Each number is 500 + 25 x the weight over its row's rms, rounded and kept within 0 to 999. Layers, rows and columns count from 0. Numbers have three digits each. The size before them is the row's rms in percent of the matrix's.

# layer 2 MLP down (transposed), 1024x256, rms 0.0162, rows 816-1021, columns 128-159
141:501512520471468518522483501516464511501529509520535496533498493544511544491454481509506521503498
106:541500496529539461527470513486476507507516512505492515514505493515530500484506509529490487541512
094:482531558510496529506473487466459514564523513514504467481518458499533494503549510531479482491489
106:516526473496506518485528496521512481485511557483475520504477522505467486461489482493525511479492
108:503464485470544496513505508497495501458487509505509545463479466465481471476497489525492568514481
092:500483488498503491519516465510457475479516512503497573491494577503458466513497506478499516535495
097:492538489493519495529484504472484520528508494496514490486528469480520462490547487521482544530549
089:506515532522504504492460502503497490488543504492502478524517556483518492554516507526505522517498
102:481487513530475478486500474512519557484489474501493501526508559531486546513507532516495461482504
099:494509481493481507526490526507475463526473445508499504497513486512507505486492503489496481498524
098:518448514481491478493525483512463501479513474506459532494504509486501534511492488435480503513489
098:502490518503522491503538482519518528516488516531543513500462487555516488456508517496506488525503
098:512480552495495541494467481508533462452502537482514521467518465519510523480515461549482475457556
100:500454518538535450493531448487497490479487525485509513493514495452477516482515514509485506529498
097:463466523471521509461533474499505496507475489482465482480490466526479519512500525489515494440534
099:497542465515515460507534503504495494513467498484501505519502533492477538496521500522525482526533
098:454511555501480490465509468479503505488498478507483478510473466466482487522529513472524500498476
097:505494441503513558509539515519536495498477501533484487490500541537442482513498506524506525522478
083:485479545467509505483529511477519481490472511456500503495476509484484526510484522517485503514484
085:459497529486506465497469475502485513451504520452517470522517471510531506494516473566490517477520
100:496510491466487453500508502518461495531454488507479475498508535492512496502452488500512511535470
100:517539527518506431456515472490483470517505514481511502439505485524505524503507467517471531508475
099:475471494499480473503501496495450532556508515480495491541493500500487459481502519472510525516496
100:515465523474525507497493526498507531470487490530486527523486456511525471502476508490512473523463
104:484525510512455489543511509487483490492466522542508470483490478532521507495508505491514534534464
091:491512500474493477492515548506476514509502489504509493485497518518507472462509508502468474417495
102:516520520497515513483517529494519481542482501476507518470536505476506486514524528502480458509502
099:527517460520517441540500489482483474476532519505522488465481423465479485493549478527521573508498
095:475446505482504488531501528478488514458483463468497503510473561483466491548521488514465492538489
097:490481497495483531455469555517556467449467477515488471520514512498509480468463481533512511520512
105:518467482508491520505494455469505521483505482547477547519497486473507534534474505515468504474479
096:505503521492481530449488551508531532480510544453512467490496503469471484479463473504521527490513
093:546510547514478521504494493462545492450529497518523528487500489506478508474465522509520445502511
099:489489488482522494514510457488494479518497509501462435497499504464505512522512519492516513549478
094:477535492523461498507506461489490501473505478534502474529518514517524541486494477520504499511487
091:514465499539504519489523530477482527519519533522466510518484507481524447520509512484485490537505
096:486488564459527476509542486506486505516501507506441502515494464507501486451478524468495454461490
116:467478492475534484468497505485494530504548513525498462533530480484532512527477492461501496464482
101:505496512493472474500522483530456525518462483491517518496494486501508492491488438485461543473502
086:489495455506487524484500475466515521502563524494482489513506503457480489498499525517491496536470
098:534464529518528489498465465539497522488483493494528482452435454504509503517495463513516511504497
099:540512544454502501507508517523489483464479484507508458527513526497465477487482487490506482476545
103:504458497517520500532464502518503515491545506492519551509490456549499501490518470545484479458503
096:482505516521461484481482483493513498511517493488461510484518541486466513494503505498484501563506
099:531485491519490547507443533537502509511514502518535495535511527538521475490515493538504504492466
111:455499517490457455486485486487456465520502452502482537499500475457502496497498515509514496511485
090:517506528529457484537445483530466531524470529483531462466511521537507460505526486509535513514459
099:489454531494478494527496515477500486493501489542539513509467439537509502484489518507500519527489
098:478487512520497491500494514526532477516511481460484508524502551492475533538523530482451444501515
089:479483534491475487505508465481520494487553549514470438502520480544500467484501532495503522500490
107:446506491467480478458557489501471492499498516465481475492516510478478484502497492507505515495497
103:509492490506521534466459519499528514486555509530519462522515486526523496516517477509492524487504
102:513521519461500498525477449506446529501503468510527539487458523473510506505499501476499527492519
098:516480501483540502491473527529538465474488512498550498528467529503473490501460494519527477529501
111:487469474506476480473499476495521507513478509516493542528513518474495513551464510481495507511500
104:473508484479470496484505502501495488510495497505487483553502534487486543512471538509532535523489
103:504480482515509455483517483529511549505492511481464485493509487520470508501525493504490475481481
101:516472489552507507509468462489562502506507521452521536491485494500444514495481489547484508482514
103:484479492545529478496471474508469520522515479533502487506494449522551476514515479480513517493487
103:532446560497521497479488534522521467481443506504534516503454516502468525505467498551493505506518
090:520522506497490497525496507503514523541489540488544472472491459514504483458555507504524524459495
095:510485507493504470470530475511479532508531560468509525506454479515493521476486493487517510500475
097:526423539496487502498482505515518513545480501492503495508478447531535505528500497516485499509468
104:488495520531493508486503462487492479507486561479544432517484523500492505504541505514511482506503
100:547485489478521475503507472508494481557447490511521556487483491479484540515483498465496545491513
095:464539539538471525424543488509517483507504465501492528488521487514493550493528508504452491453516
102:462434500505532490506497521549490529499510453498493539535489527527506461544495493479502473474484
095:472512513500514478428453470475547435506507500439474483495526505457509465469479513539495528523506
099:494521494460492515497528462460503463511505483499434498539481506453525538540486539458494492511481
109:471526433504536515472507486494552478501479508513497510513506481488445488489485491527490501489487
101:539494524531501528505490497548504530510503457531508504496451504554502548490487544477471481504500
088:512477505475501497505459480522528471510471475493490439484524471519505471491489482513506478516508
105:512502463554496488507476491491543453454510523462523550496516506459495484516503497535517502516512
091:455508529484496483499505473457483482494470482505493563501461503481469501505480502517513542495504
101:513514536518465505511490506528481536494479487522502477484534491524531477523484496463520509481486
104:512530502527528457486522509543473514485502505487530473489486481526521502507494506468513529464494
100:466502494499500500497523440495541494481504479483509491500485510498488488463490496557526464494501
096:482470535491481523484504461508494496475509524470455505520466503469479533517522475515515489468483
099:524508470505482518481488484503483497448483506515509475508539514509475506524494463536534516509520
104:514498517493468519535541545488494509448527492532480508531520527505493514541474509475496477537505
117:455503442511493517536515509476493500454507507504526564526502538490484493468485535502503479537494
111:446544482537500453488507504487476528571521545492508489514543462491539523495483531487508524500458
092:478419475507492544519482509490493517486528505499515537565469440516474546447522530518491478493493
094:507493441528505510537482487497520487489478540506540498513474541471484493516477468525532540531484
092:463524530493490488498520508511493506451457514539507482493530511503489546477489464478477517455529
100:463458464510517519499512488477525489466503495498484536573479542475479467496509535490490461497550
097:518498502518491566504483508496511491516477546505521470455508462478477504482509485538533525474500
102:506485526531510466451494499507505513533481513453524458489495495501473492524478476499490557517500
093:508480489503541469516505532497440528490491524478512505512492482501489471449489504485521519507494
104:466515539511471522467500496527516473494484508527505470528503497507513546514486502531526507530484
095:533492448471509507460499508501535470498513544488501519522494510521501463475474451485506477512499
107:538508501506489536504508490495528489536507509557480478493508488521509509501482465491478500483482
101:524484536477493502489516486515470508476511482547480545514512478512494531462489506483485485463509
105:499496507529488533481477542473493486476492489522503513522510489452511514497461521563493496513442
096:500537474491520505481487518519488485479520516525525522523482474552568483478475477468505489534501
099:472560504474451480531489515504442475532476510525526513485486491491540516459528473487472517515504
097:500519528494445509520489518489477485486492503516521489486517523462501508500510525498539552536463
101:500498485475508490470496452477472481493492509509477507515508514491467546497501545472504527500482
094:493497517484503480498479563528496545489503504488525486495518525512512510500520522469472509486532
098:530529501461471497517505454500459509542510519499516480460508535501496503482493480502505524514464
097:453500485504476521490475481489529481539536550488506423499511485467489527495565529540505522536503
099:513487509513487466511470515509498489493466532503541504505471463462496502471486461494505481473487
103:495546498492472495501504464477495519550506551489486440464504498528504508494502529504515533518487
094:571476525461484544486496500478534515507507544493512544484458498538498501483530452470517532467509
105:520507518481513534498493537520524488507495461524476489513531522534503473461496492503487471518534
097:505530516489493485492495490499499518503497513466493463488532507492528447538510520458540530537514
108:519517521492467489510501530487479532491473517485539495536528514515512471439501468501516472507512
097:494532423471513475512532512490497481503484514506480559511526509512474503491479471503465548474473
098:534520478529471480457515474460502514530514509483485477473518506527514513532499481496472520529508
096:529499498474530501504477510502506479479549484516472516502487459505476466511493463498532512523502
094:426516462483465465523541519531451467486524512496496488512494459508512526453500468494505516502480
091:453535489517479513460476501479496525471481525540523488476514487499480530540510536500508499491471
096:528511471493492536483468498489502453485491466556488527519526534501530500521488483509490493529507
111:525460551490514515484495503501488490516543479486489474545505492490530506492488529520486473523496
090:516505471479507531503529519533502467461495489527494511514498544476471543549494507483510495464556
111:510532532519508475525518484501510498531493504504494508486493494540487518499487459497471494495553
099:491547536485491474482489510508472519518493499523466503513459516474511463467501505486528518515513
096:478498477456471496527534519490490501492505510523494471529516499509501447513468530476491527495530
110:512513485441513523489500531525491497488508502529501542429510473510501501497451494454476495460489
106:533460525514497505508506506467492531467504481507497466525525455508543478542529504468516500495518
095:511506508514541511503498471479483512486503466499497577471482470490465542517514477470491493447509
101:496516502498488471473517469526515490535450536515505498490503557530486509451479479483474505545500
087:506479482529509483486551478508505480507468514502505461519526512513436541533519503471519496503491
106:513466538526518535472473507499526491476508469467514530519530527507530505550498512505488459493484
102:492486455480502495507484511537514487464497470485485524544528543500500490487502499516534461509514
106:526511539529477471511472542514471488499494513489557495457488491528537529505494458488531549533506
106:502528471500515463509481491490447508579518558503500446492495437498543449496528463481518531490475
091:463504455521490527493492481501514519497520534501515530490478534512509489491512492441491527503501
088:532461514483516483481507534541507523537501521512519488497499493523526503491519497472512516511509
100:543497531475501524477502495502512520464512515521504463537497509491531510546516519454522512546475
117:483543496492458462479542510481476448475520497532490493537507509523509537510496494492497492527492
094:489514461428500513515532500460488503526507497536440516501481563446489493504478520440487496538486
100:493494493514460491474500509491505493544510534490500525510533496514503534524507506480475462562507
100:529470518543481460477481490508497517489478524474587528483459482507532509485498452524523531477489
106:515548520452514502500508498482470478504516511487471515484501471507507440467519495505483474558488
106:521490494510530498476508491480506457490536501506503481522479491515512510525552539525456503497507
100:483450525513508495498502492470465530479490489526493501517470533458481482507471546486529523496449
098:520494532550443494490511550536500490522486521482535512479488482468501532475493516510525508485482
098:515475517463495514490486525533486504523524515525480473531494477548544453460508525489511475508483
096:487469522511526426457494476534454501545510515510490482523501494491503504494511473516504515477457
107:486472487523492495452488475497484511502523523521504506513519512533523538507553503519508541505459
100:508504557539477469490480493518507502478490483478494491482482476502503520497468509507554508527447
100:501479510489483507494494512495476509511510519523534496500474505494520482474531520527507463532488
098:485489430476517510515490500515519435498483525511503545533481507496485486477460495520512515531520
092:519559477530471493513548476478460491526484528506450465471573506488504495488516493509540478510467
103:527469464472521505535531500473474510477473476517485524485474477542490489503496548477510535515518
098:512524537519520497475489522476454502471485495521536518498516511551502535520498491493511504472507
098:488507500510516442463515475483496524534520493499458467489507449510543527500531484489496507490475
101:510500448510509494485482491520506469508512540503508459509517534535492476478525461564497476484475
092:519530483512497492501509537486474468472543498533462490535554508563534501510514497466517456479488
101:435480491508466437480456478505478496510503533491491482488515482479470495487513518533476543474472
103:499525491495486482492469489487487498492486491493526520475489482470516527495481477532490537502509
092:496483509492497487492475472479522507461516514458467540474480492500473503552518472534481524470517
091:505511511482451543487494442507499527505536534520498481483510477544529455457510477490500507517513
104:506455521497436508530491548489501533506522537486509455499510484517490512508505491514564499538488
112:496455475484493504525497419491517545516500527492525506481496489507477493472479507492511549464538
088:529487482541508493528498469503516507484488491505528503501498506496519517499523506564496479495529
096:526501501500544464495481466491458467487504487502475516514501457490532478521508472481536519472461
098:524490509508506551473496500514514487526546531449509504497501420527481471465503458539498471504526
100:517472513504485541453509505455513493483468504520486486502508515498478480523489516509545525517487
110:498502499500537487541482534475488495495490495522506512534484470481518451477519501531498463522480
091:522545524490459470558506491510489491485462481529514508509480518495500543522513460470511514494491
096:486500489457520488481503499489495486490468489485519528514497498471488495478519526488485565520514
092:504479480491477552519486529545550493492459464493535478491484503510488514512489490506526494477503
101:463559478504500497466486501521465452537499525464534514493466471495505520468502518517493519490482
108:508520459486495506519497500444466499447507511548460515480513442478498464533522478505522565526480
105:515465512492447519544521526497530502491463512504509498498486544547474502453490545501493530545478
099:473474433467519518473508485527494495551472517463467494512501499479504474536481499487534505515511
110:503477514497506474451510498511465531553505494465487492504514503509463505506484493522499513518457
103:507492495488507511535481566498536504515447528481526498497482501496464482482500500532484489509524
104:527537477534487513486500513478491533475488506513500485481525492494508484505486454497517523512488
093:472503491486508476498502466483510513479487508480515471545505472481479441492477499463547532494547
089:479519531489523501458519482489495458489465515528504473553518502522482513495489493502485485492533
095:521451572517484531499455513478505544519512519514519522467514500498545531484516524481486481526480
101:464444514503485519481533493470499485449518496491494549572478482505506492463475512503503451508505
102:522481540505509440492469503490511497492504507502513489467489467503545502482511501497490476529500
101:513484485501533478505531489489494476470511558535505535519514461469504518458482501513513504522511
096:498542539516484476510502523515508500534463500482528451456524527496484460500476475495516508478510
098:501445527495459495480512493508494559507502498491498469508472495502502516501471461485518523501452
092:490436500511514479467488438511480523525487502486521509521511492504547485536524520476567511498495
112:502523521517489499512483512508509455499481499530487485528510519562541504501485502497515477509519
106:510445561500502512526461491495509501456504491499480520513512531536514512531528506492518457531480
101:520522508522534446511527476469481485496506447507470516524525486528483542480500483511476483510529
096:499501464499530472506470489527493504479507449500506494522516481506538488511512502489503516473496
102:488512500535517466477494470494437508497512500535487492503524495519548511502499528507466482476452
095:517493490520483495505477493489536511527469525470482488467501477531480469504533479533528533495491
104:532455551468523498481467501540489496464507491500497485541499487489527506523521498493546506509518
104:534463496500510441453499487485470504480551528504498490550487439501531515491493461479508550473511
096:482543493501480493492487478530503494564471546489503468496494571507484550535503490470458479532471
110:527472500471539491539487479496487512503506484492497525532471493513501481488471519515513529479478
105:510507458518499478468511467494504461509502492515498491476525451495500518500512469563534546492497
083:523442543485510530504517486454490480441474474528496521535496481480478522506515505510496483490510
100:565438494491522450521480492476490516523509523486535494483524528527469486507504512490468570507487
091:470480575552492510473460496510480514530506476526508468511473472505489530512509498513502533484470
096:468515482471499541523515499512506478475493469504454475543512575496497483503480507516500472502522
106:486468515465460487533480503543482489498504443536498507496467532470479538553509464491539510483454
096:470553472509538486529507546496488438504502528523481485530482510508509484465486470467476491511501
101:516502510490499536575479495488569504505458480484537525474512540514484508490502485508509488516564
107:549462476532495529494509502511506525471521529480507507524506524533504517492506505494488484521524
089:502480485451480511539466550515533504514520517447509489496495537550502501471541507492484476516506
089:537500545485491494465537469484512505455502504508480471474475478448501481524493495492509544475491
091:528435528520514513444508524505529525486509469484480510566492555484504454516515486513502477526527
089:468487503495476527473506540463502511464460488502498556499503528485488464475478471462457534499525
099:495522561486464455508501467503502474511485485516526493466482498498482492496502465508487499513484
099:518449512492506513482491553527499499490510532480512527546482533509520438452474493546528487488516
100:536535455510487513419508478455523497512539542498485494500546501495518481501484512463512517505494
# layer 2 MLP up, 1024x256, rms 0.0144, rows 817-1021, columns 128-159
105:494478466487514474525523531459513504512499506509543425523476524490480507436499472554528518499541
089:517469487497473491480527456522509511507518522494517496483472489470507488493514492525540530486531
105:516514497527531468514454573510509489498501487503522525531496447475503495522504447473514509494512
106:440509471490479521527479496547489554526540473503451480542489530491538476527484497522490489476503
098:507513503471505489478484496482525477497446486478472487520495543531486510479473446516520483484477
097:526515482507465508490512480533513521523530535460507536513495552501515471517507536461492474489503
091:514518480534477465508476475482529540500504533502521519498473521482491475434464534493504487500477
106:482442515493540496539466470438527489522501538476463506501503461487472497555476521501501491510513
095:509466503530545491511539480433488508527463495479497500516505515462499488488484546511496523484535
100:472495498452460532490480506503510505458505487514446512575474501504508508492478466513497459497502
094:449541492492534535508490534461517488508521501496506470503581496515482485514501430498514538512535
101:501516502450510512532475446513516498423528483509471511512510497493481487472506487441479530466479
098:498531500456510504463458543459515500508534507479509507458477480502549528536530513472490479505475
096:494466487458478535534469535470480479494486458492528507537565474475489478491542483510478582517504
101:478507506497512477497529531474504499458491529491510515481537504518497545512497511493496494488519
097:489506503495441533534407525471483480522487478515482489481464532521543527499518492459501537497490
098:522505500489538441494500511486483514539494530517519462520516487522505467486443484490480489500504
088:476483548508483480495511456511502516534461500516485506484478483530453434504497527524486484512448
091:483528485536453474533514503461508547499479491486526482492525482506509488445475465502484517527492
104:482508456525484534522480529538489574538490517515468475480495512495533498510504499539506494510528
094:442495465494515492493513497500481501498478526483487498497476514492505492453475507481488516505479
099:514504487530505497496468572513507479477477492499519522512505459465518477521456475524561510509500
102:460507523504529546525493463467490488521488480521518481528485546475501509454470521509512495504508
100:428583493496519516517478488504529529519500467480507462525482502545501504470410468545448471515521
095:504477481514501504524542499512534514530527533467498506522534496499501499585462508482480495518489
103:539490515513536476459555456518490514526523510505502581490460519498518462500499526524506487486509
096:446564461469457496501517481511522524500567471468464490511507529551518479490518492498449523501475
091:478523513487489468492470527524492500516464524468509495519497504492526450469481544458482423477461
098:443537490530502536520453486470483472505487462519544456497460525509488495475466510526449503491486
105:504481498472479505516483477446461434494471487492497445502486496473467498437471482479486542543490
098:536462497544508518495510513487473527460475497479504565482460467512521478531474524506506461490481
095:473532529495486509494499476473537493464472470482484485519475519504479522490529457503516519512502
101:504486517477513464471456516553492514517543531553493538506448477518533526482549507469513486511523
093:488531490503490497485491482449481498496464496433486480495499509492505519496552538551473504522533
102:505519495544479474489484521495488510498505486499480486519537525489502489484461481529534445505511
095:452517507473476532494466505466499502504539456513528484489502486480513548514544473527480529514494
113:511480493482477533468496501506529479515536521520473506466517474499473512503591533495488502503518
097:476525477533502508475532509525508508500464481499530533511494518493490485511512531506497480500470
088:499475511509496466511486502498466471532500480549471508498528483539521520445527515493521465498478
092:511476524495486523509540453517544496504473496511463470474503511536497485471512494458510513475467
099:555547531551469473526523513537515517490498504463569502488471469503528498503518550528507534492451
102:505480470462530494559485474462519509483539454508499463516553498469484437503558469488478517499484
093:490496498536513516444521499455448451510476527461476511511469491513528498505446530499507475482527
100:566492524514489496553498445548501504481503544514540499503487512543496477510460537527500504511476
111:515502510533475528478466498550444467511491510517496521468523548520508537435478479533527539492466
086:520499517485493522502490491482500505483487527530508506532479457544523500497472496483493455496476
095:412537492487518509482517475474479508502516471492512458523495476477506490474475515477483503510525
099:485475500481515499522516513425445498499504547511498489521546544496511502506524524477473510473515
085:516490502553467516529468484481484503529533486481494468530446480503484530527477493528485581530499
096:468499505521520468505481500487472483482449469498522543498454455438501534475530539526539508498456
102:526507490505512521506518461474513480536518504500556512495418487490469467518545530459455483511490
099:513496484513496508527491498530505480477469497447502508536468508507527491532511512435532523461470
100:568505527531529489536453508499513525500466483533510497506509487496500451460559493492522511475490
110:516426483488503489492525497533499516550491483547500543457548488529473520497502472468511481476537
108:499526521534545472505471521515443526536471495501491502501512484532511544513502507501484491508522
109:526461519517434475517500467504528493519532488534513482540507523506495530469483549537455521499483
104:520459514496525467551517500483524473520492485494521504488505495470445448492523476442493509523489
104:462508466469459537541508553517500488494531509537556481493543480494471501520519434538508486523507
103:491541548500530527561484482505527507482472500503513475493476504496525493526510499438446526485459
087:515496499509521490484501495516547524501551518515502541501506532511543495507490480456508465489553
096:516501529523497520494485532485481466430469469502512519494456468465492545496500498523553507501490
095:452497515462464521470484467467494533507522471527493446526530476522478459493482545491488517514489
098:546507520501504475503464531522557533473526495513504536479471479516524501516533442454527508498435
102:514476506474543497520533474477479483499496485482525480517493511480510482558557497478484515500521
099:508490511495504494479470489475494501504440490523483584503499550485501476483493538461470508515510
097:481494499507484537575498522492518490476540469513518456523535506497507475495529480521479503510496
092:523507470507516526516528520503449464523497536521497550488451472483526492515563533522542491516492
103:477532487530509496505495523469456449559510493515493458527470474471518499463506491512487513509555
107:501476497468549489505476531484461518541507504538525528486538475504501513519501466466525518504460
103:509493517522518508481516510493495451476486515507485473558499474507509488518525528505466502518521
088:499533494513462498535534484515539500556537546508519484550505480527530490462469526508501504518490
105:514477482505492505527482460536551502470498481529487535429506525493490463477501454513503475489464
100:484513486487536480568472517504500497539481474491502499495516520488478484512461504465503550487511
105:514507503519470557462492446534534519498537513504482504519479555558521521473468496483490456529485
107:527516483537467518523489503529527537453545494493487499482503510516519469503529509530485508518457
105:485505513512497513534468526521497462513488485519514529509529469496473498496519463475521527528496
097:482456492517476499551462541426491483485476489502499530504480475462520555506503512452498548505488
100:537507486517477486466539501555469522466496536491534516485461503499515564527471507526523502460444
108:514522502500550491499482463506482508510520515478470499515500506520486508446459556499474478535512
109:496498516465552473528526499470478454527436502502483475500548489517486510529461523511533510474506
110:500461514535509527461528491450487505507535503497525519446478507524515541542509520492530492532527
095:505462543494499481520497518480459432442499485530483502454514506494488489504502480510502547473470
094:542499483501514479522502493544564478491500485495522498498518493525477499505508444458510455494514
090:492487522546535492501459457490518500457489455507468480524549488497482505522499532492478509544488
097:528461490489545435581485534446511466547519503514526509475527516482449470501466497475499554490530
099:548427511509511483486495477502486530503508498541493519445532507469499510509479490501528540510469
104:551496481514480526469465499482476532523506515509506545500492477488514485511542561526501480531473
093:497494512507512501478463511479483479425486518501514520455523524494492540487443502492533512468491
106:474535494509502547450440476498493515480485484489507519473470499523494456475513506476480529505497
092:541521500516532506523484569524491502520523491486510487507444512521509492528508460491524529513518
104:501510493508507503471516489485491542511525478487527461543480525500488497486502482518463478572506
096:484499484496520514480494489479478476490455489484513484516484486452468509487451465505507547474524
098:520529549500518490513506482525470480488480518525499477470486486536496503493465536511492480528501
096:503540457494534555500484523580512480484550486489503489512521504509530510477477462510520502478538
101:542510505498506503509506451494499459464475523505472509511524539445504539454451507517521514458564
095:468486540518495486525515467540503493488534528468472500530495458546477497511438510506481498498557
098:504508499481514464508518487472471482498489478492442520514439487506516538500493489488518509474543
096:495500537526507515495489449493494537446552501490496517517520541514522483514478528503520496509536
102:503458457498455491465511496512535530531478515481484516511484457486532489474495563461507477466482
095:505483512504462448524503483491474487496514513502501533508477497487501499470543497524517481501550
095:484528512526525482502506504462513500469486466494479490513507494488496512476531544475504482474528
099:535473527537504497494469519480506503488484525526496546467481482522511543498495528501533514494524
096:507491468467494537532498522488542469514519477482513469520475512506491453526500480454472530473521
101:517533496506538550482504504520503512520514520493572498527459492507508478521524524514461480503483
101:493529512522518511526486488494516500504527532510480547526469541493519519491483542520536490488563
113:477524505540477494506500523537542511496501482454547499466494475512499487539480515466541457495492
090:491515477479521466529467531529467477534494504512489468483528513431506507513492487466524457510457
097:494509492489526488471526505480491502523490526511508501507416492455473505452503525476526482527476
094:525507486478508528505513526497468527523507503500481504551505511470489468461496479543526517497482
092:430523487520511520462473494466476497444491490472483492481556483502516538465473469535480487520491
093:486486489489518527488469493454458511492464485488487510454477483521514522528515502504485502495525
092:532530476447492517453527485534472511496459526500540503507465546528480521507470512464477501498506
107:458510537504529525511468520505468488470505503483522487534499489468533494463540473525524493546524
093:551504471510518472492484485563534572486491478536505547477473517464487490502542508484506510500468
103:544521474500499497512527517486542494530524480496510480504519491501500484494538545526456515502532
106:484516512517490514528517510455488552537485521495472503508515532480488486465488524496524519478546
095:546550465541527501520434510529454514537534492472559500526503503493507504543486502514473508517549
109:485473490515551515465521470490466478502478477515493467494498490468494546477500497518482515488459
111:495546482517423519484477516514534492476527517482536459496481520537518506469474566491492462482493
104:528456505461491494542525535495534476493511475503460516497523512484479485483520419508472560504467
098:493503453501520499477520483466500519572471523506513514508484513505484510465489521488503510496544
086:524472527503477480516516484540498481488526528469518556511462507537500485500523476486483502517476
102:495520507452492504489507484478484488484500503519489508529506518549538497498485511484485490516483
099:505464520502499458543516495557534505499521502508501499534530521512495519493464476520553506476511
100:501487481490518515544571468495535485493477503520483488507479507493466504468448541532484515493528
100:510508470509490536549518552472509480472535495522548506498524485506500526484496484490509516494525
095:508508471510503492484497525481493439489493496473493482499509529495497516493463444531497509514555
088:469506493478528514514487465504522471477544499522534511507466488465494502521506489495505491478553
100:493539509485502566456441490460548465475502444478542508522429465544510495472545532475505462514473
116:497536462506534509501484494495477502575519468497476482487458480506503507495463527508472521506487
091:493488505511523499488494509456460471557496510488455506493449525486515518525471524482505467500521
095:519487495491532499459471470508472473508523500524506543508519490454485488442491508500527494481497
099:551503508498447500498501468526558499452483518493505487508537495511498497552499488493500544485492
102:502558501481470528458518493504502500537499503495523490517472512498537516415463513523518509462467
107:526538479449508509535469520531524497510534513471523521524462511499505435476496471469507515508488
093:458475523523505523530461491524508513528505473520455500509478517503511532558508492488483475470514
099:501458509529509515532493471510488474432486481510467526473516477471470482514516506538496496462496
103:483506507509496531575465471489496462518530494542538462522490504499489505492438488506500511470474
097:511497481473462536501493525518508496479546536506498503517517499493540528475494514533482534478463
105:485493500451484515508466537550472495451480524486514550489503487551516490570489507439511503458502
103:474484492507482506513498483488522535532500461491459472531505500492487500439483491523487512501552
102:529523517516472492501473495557517468489528487469519493484470502508521473445476504520501505490468
101:518511508501564506468499516510472503492496483498521490493461498451518507565532468467511503446506
095:512487478517459478495500513469482493500501516478507478527511486493491521447435498531478533521501
097:466481488505505499493553504523446528549502506512455432520501504492500477498467493529497522528516
096:509462471522542535509495487502510563469480528429489537485510552495503474502481478496498529500546
100:511490464508430540466460562511497474530526521527516508512510493522510512523540486513488524510520
101:545518499501474471484502494490473478453456542479556475477482471489504490504499488467498524496481
097:502509493514477523509516491490525509484521507490531470512487504525453521493468505518502517519456
098:474469492530467514519514490467496516533472480499489492460497502512479511486470505543473510489491
103:459444457518526521534545441520519555522505480496454517496511478487472494487500493535526508498531
093:513476504462466492514481481494481471480493500516488502482496521482442483465498483458463551508456
095:519502474517465522519519507478472506493475487492539489511522462496524514465441513551539526506470
105:476477504533476473464513485515525537504546483493484448474489445503480458501486465534483474483541
114:521457487503493471535502523481501492515497483495519510488498450495471501570510499479485529490505
087:485521485492458474522535489503537510512540513514507491499503493544525499558461472487466519507510
099:516507513479502515513487498527455489438474490491519491524463540519538543481503493507514526498441
099:522512491506467487482523492514515488489494491519564503504490461447468502464527489536529535519460
108:547518505505508519556452479530475491504508512513495510503481521558507516509457547526470529528481
103:546517505518512506516498497465517498550545510500516468515533529498552531513509559490494496492495
089:486526505539486516525484474515555497477452485461504523506455529475491532533501477471485477456553
095:507495461501474516530503552486497490516490497494518520472505548505556503492478517488497508442512
091:523488504505532508473525476524527528528539553511480525492576457508513444515494520467490481508516
099:540500503495488464512511466471503447500469506528508530498525499515509536452469497511513543492492
104:500518463509509564457512500532463492499494525466488490505499503507489510476466467536503480468505
105:456504504489522474507475506484490483486474521512510477498476471484507500512409495474485485495527
105:538454512547506480514494509511452498525506509510520545485508474513486525514480490500528463491462
107:477472517543454502439535503506466538492445520500497510486466469437527512482481584519554476484466
102:551488508516534472539502510421520494490517494510549501481534473501501474509485508489527492514511
106:496521474510459522509489541480503497465491511492539501499471501522529523522522523547519451516471
098:531531504553477500513482513456516507554498483447519511491471496520490483503506526488531486548487
095:523549513523530549496447544541490494482554514452546506503514516501539481496495498479476552502522
097:506479509473510517474530477489520495497526536491491501506494460516519496525453514512530487477524
099:472517531532492521528449493470462479476464435481492480518558476474480500495460478503523555519501
103:483501497490476533479454534516521459461538534500510469463507514532519541511532499478515530472549
103:502532527489514485484516489523522489498507467463518446506481488506486522477514486504469524516461
094:541519512558484511496520519529558512536495513465546560516476490519515496545531536503493472499497
091:454499525574470509506494485519485473476467479478495490522482471492458480514444498482511423511514
098:458495503448487503553481451505533517483559481488507520516514493562512492535514457487508490505514
099:514555517522564483553488471491455496533527520518512483537468521491497527511476508508456536505559
104:469508505463499550522510482448522510505506456473486450523457506519515492482519524531490493478492
097:487514483505503478492547546465461503533474526482525437506531483453478524453488497529495528486500
098:503506480508499521574554484532526512525548521519484517506532482560536506521502556533469495498476
099:490526507480480492507466517483473474458453516514508477507493543531521549454451499510523527512490
095:482452455513465499535524498512510545553552515535518517509477501497511484520467512477438508486482
099:517496493515448521522517495541517526504545492493517512524469516539520498505502490486488524488514
101:508518466515508540485496528536508506426528497481500518473437543473503511471512500497517540483522
097:543502509534484479515541497495486490515454516461528499512512475493505501489523510515476466472517
109:504508493510481520554520498504517458512487499471509454493444523481524460532528458500516520482498
103:493455481483475511514518476569492523497517521515464494471482504496477504467496443520527519490494
088:558504533518514497465482455510513468490483509474510528494468507512528490533500497432498527483466
107:524499505480533483524517497515530508495513524506512479482430473479523489553517493450488465458524
086:455439497548459496565506498523489467475484498526500518504504537519479492456477473525497522481458
096:500517501536493459539477512455464486539438518511527485498470496480492502496471576500487531527491
107:536488506498462554555474435545505460495508489507459499497483553475486517507505501519460463468486
096:514510492532562508519524513452479471504479514481512486503479553474478529520469481506496471505527
105:502496486498480479554565464493547528526525501479480486500502539484509441507507505493484474496574
109:505496518516505462490522503489533496487465506503522473532456456494489454495525513479515467504530
093:541475467486460498517555497459514479507523541509508524524537514483484506500499521483494461481521
093:503546489494516535511451528522521504543525474549481545491434501473503521509522547439497504507466
088:527510506494466464524473554469500474544500504512549507522513476487506503503422574510474516486502
097:502538518510519528520461497478465456465465463523534492490470535471509505508452527504460497505461
096:507526505492471530451528489480512479505467504526497482479483510476525550485529468494517516475494
101:553530510537512461531455486487536470462470478504545500534518489479486488520461516479537496498541
093:566500481518511494448499535550455498513497463531513513511474503507509511514541513536551528501515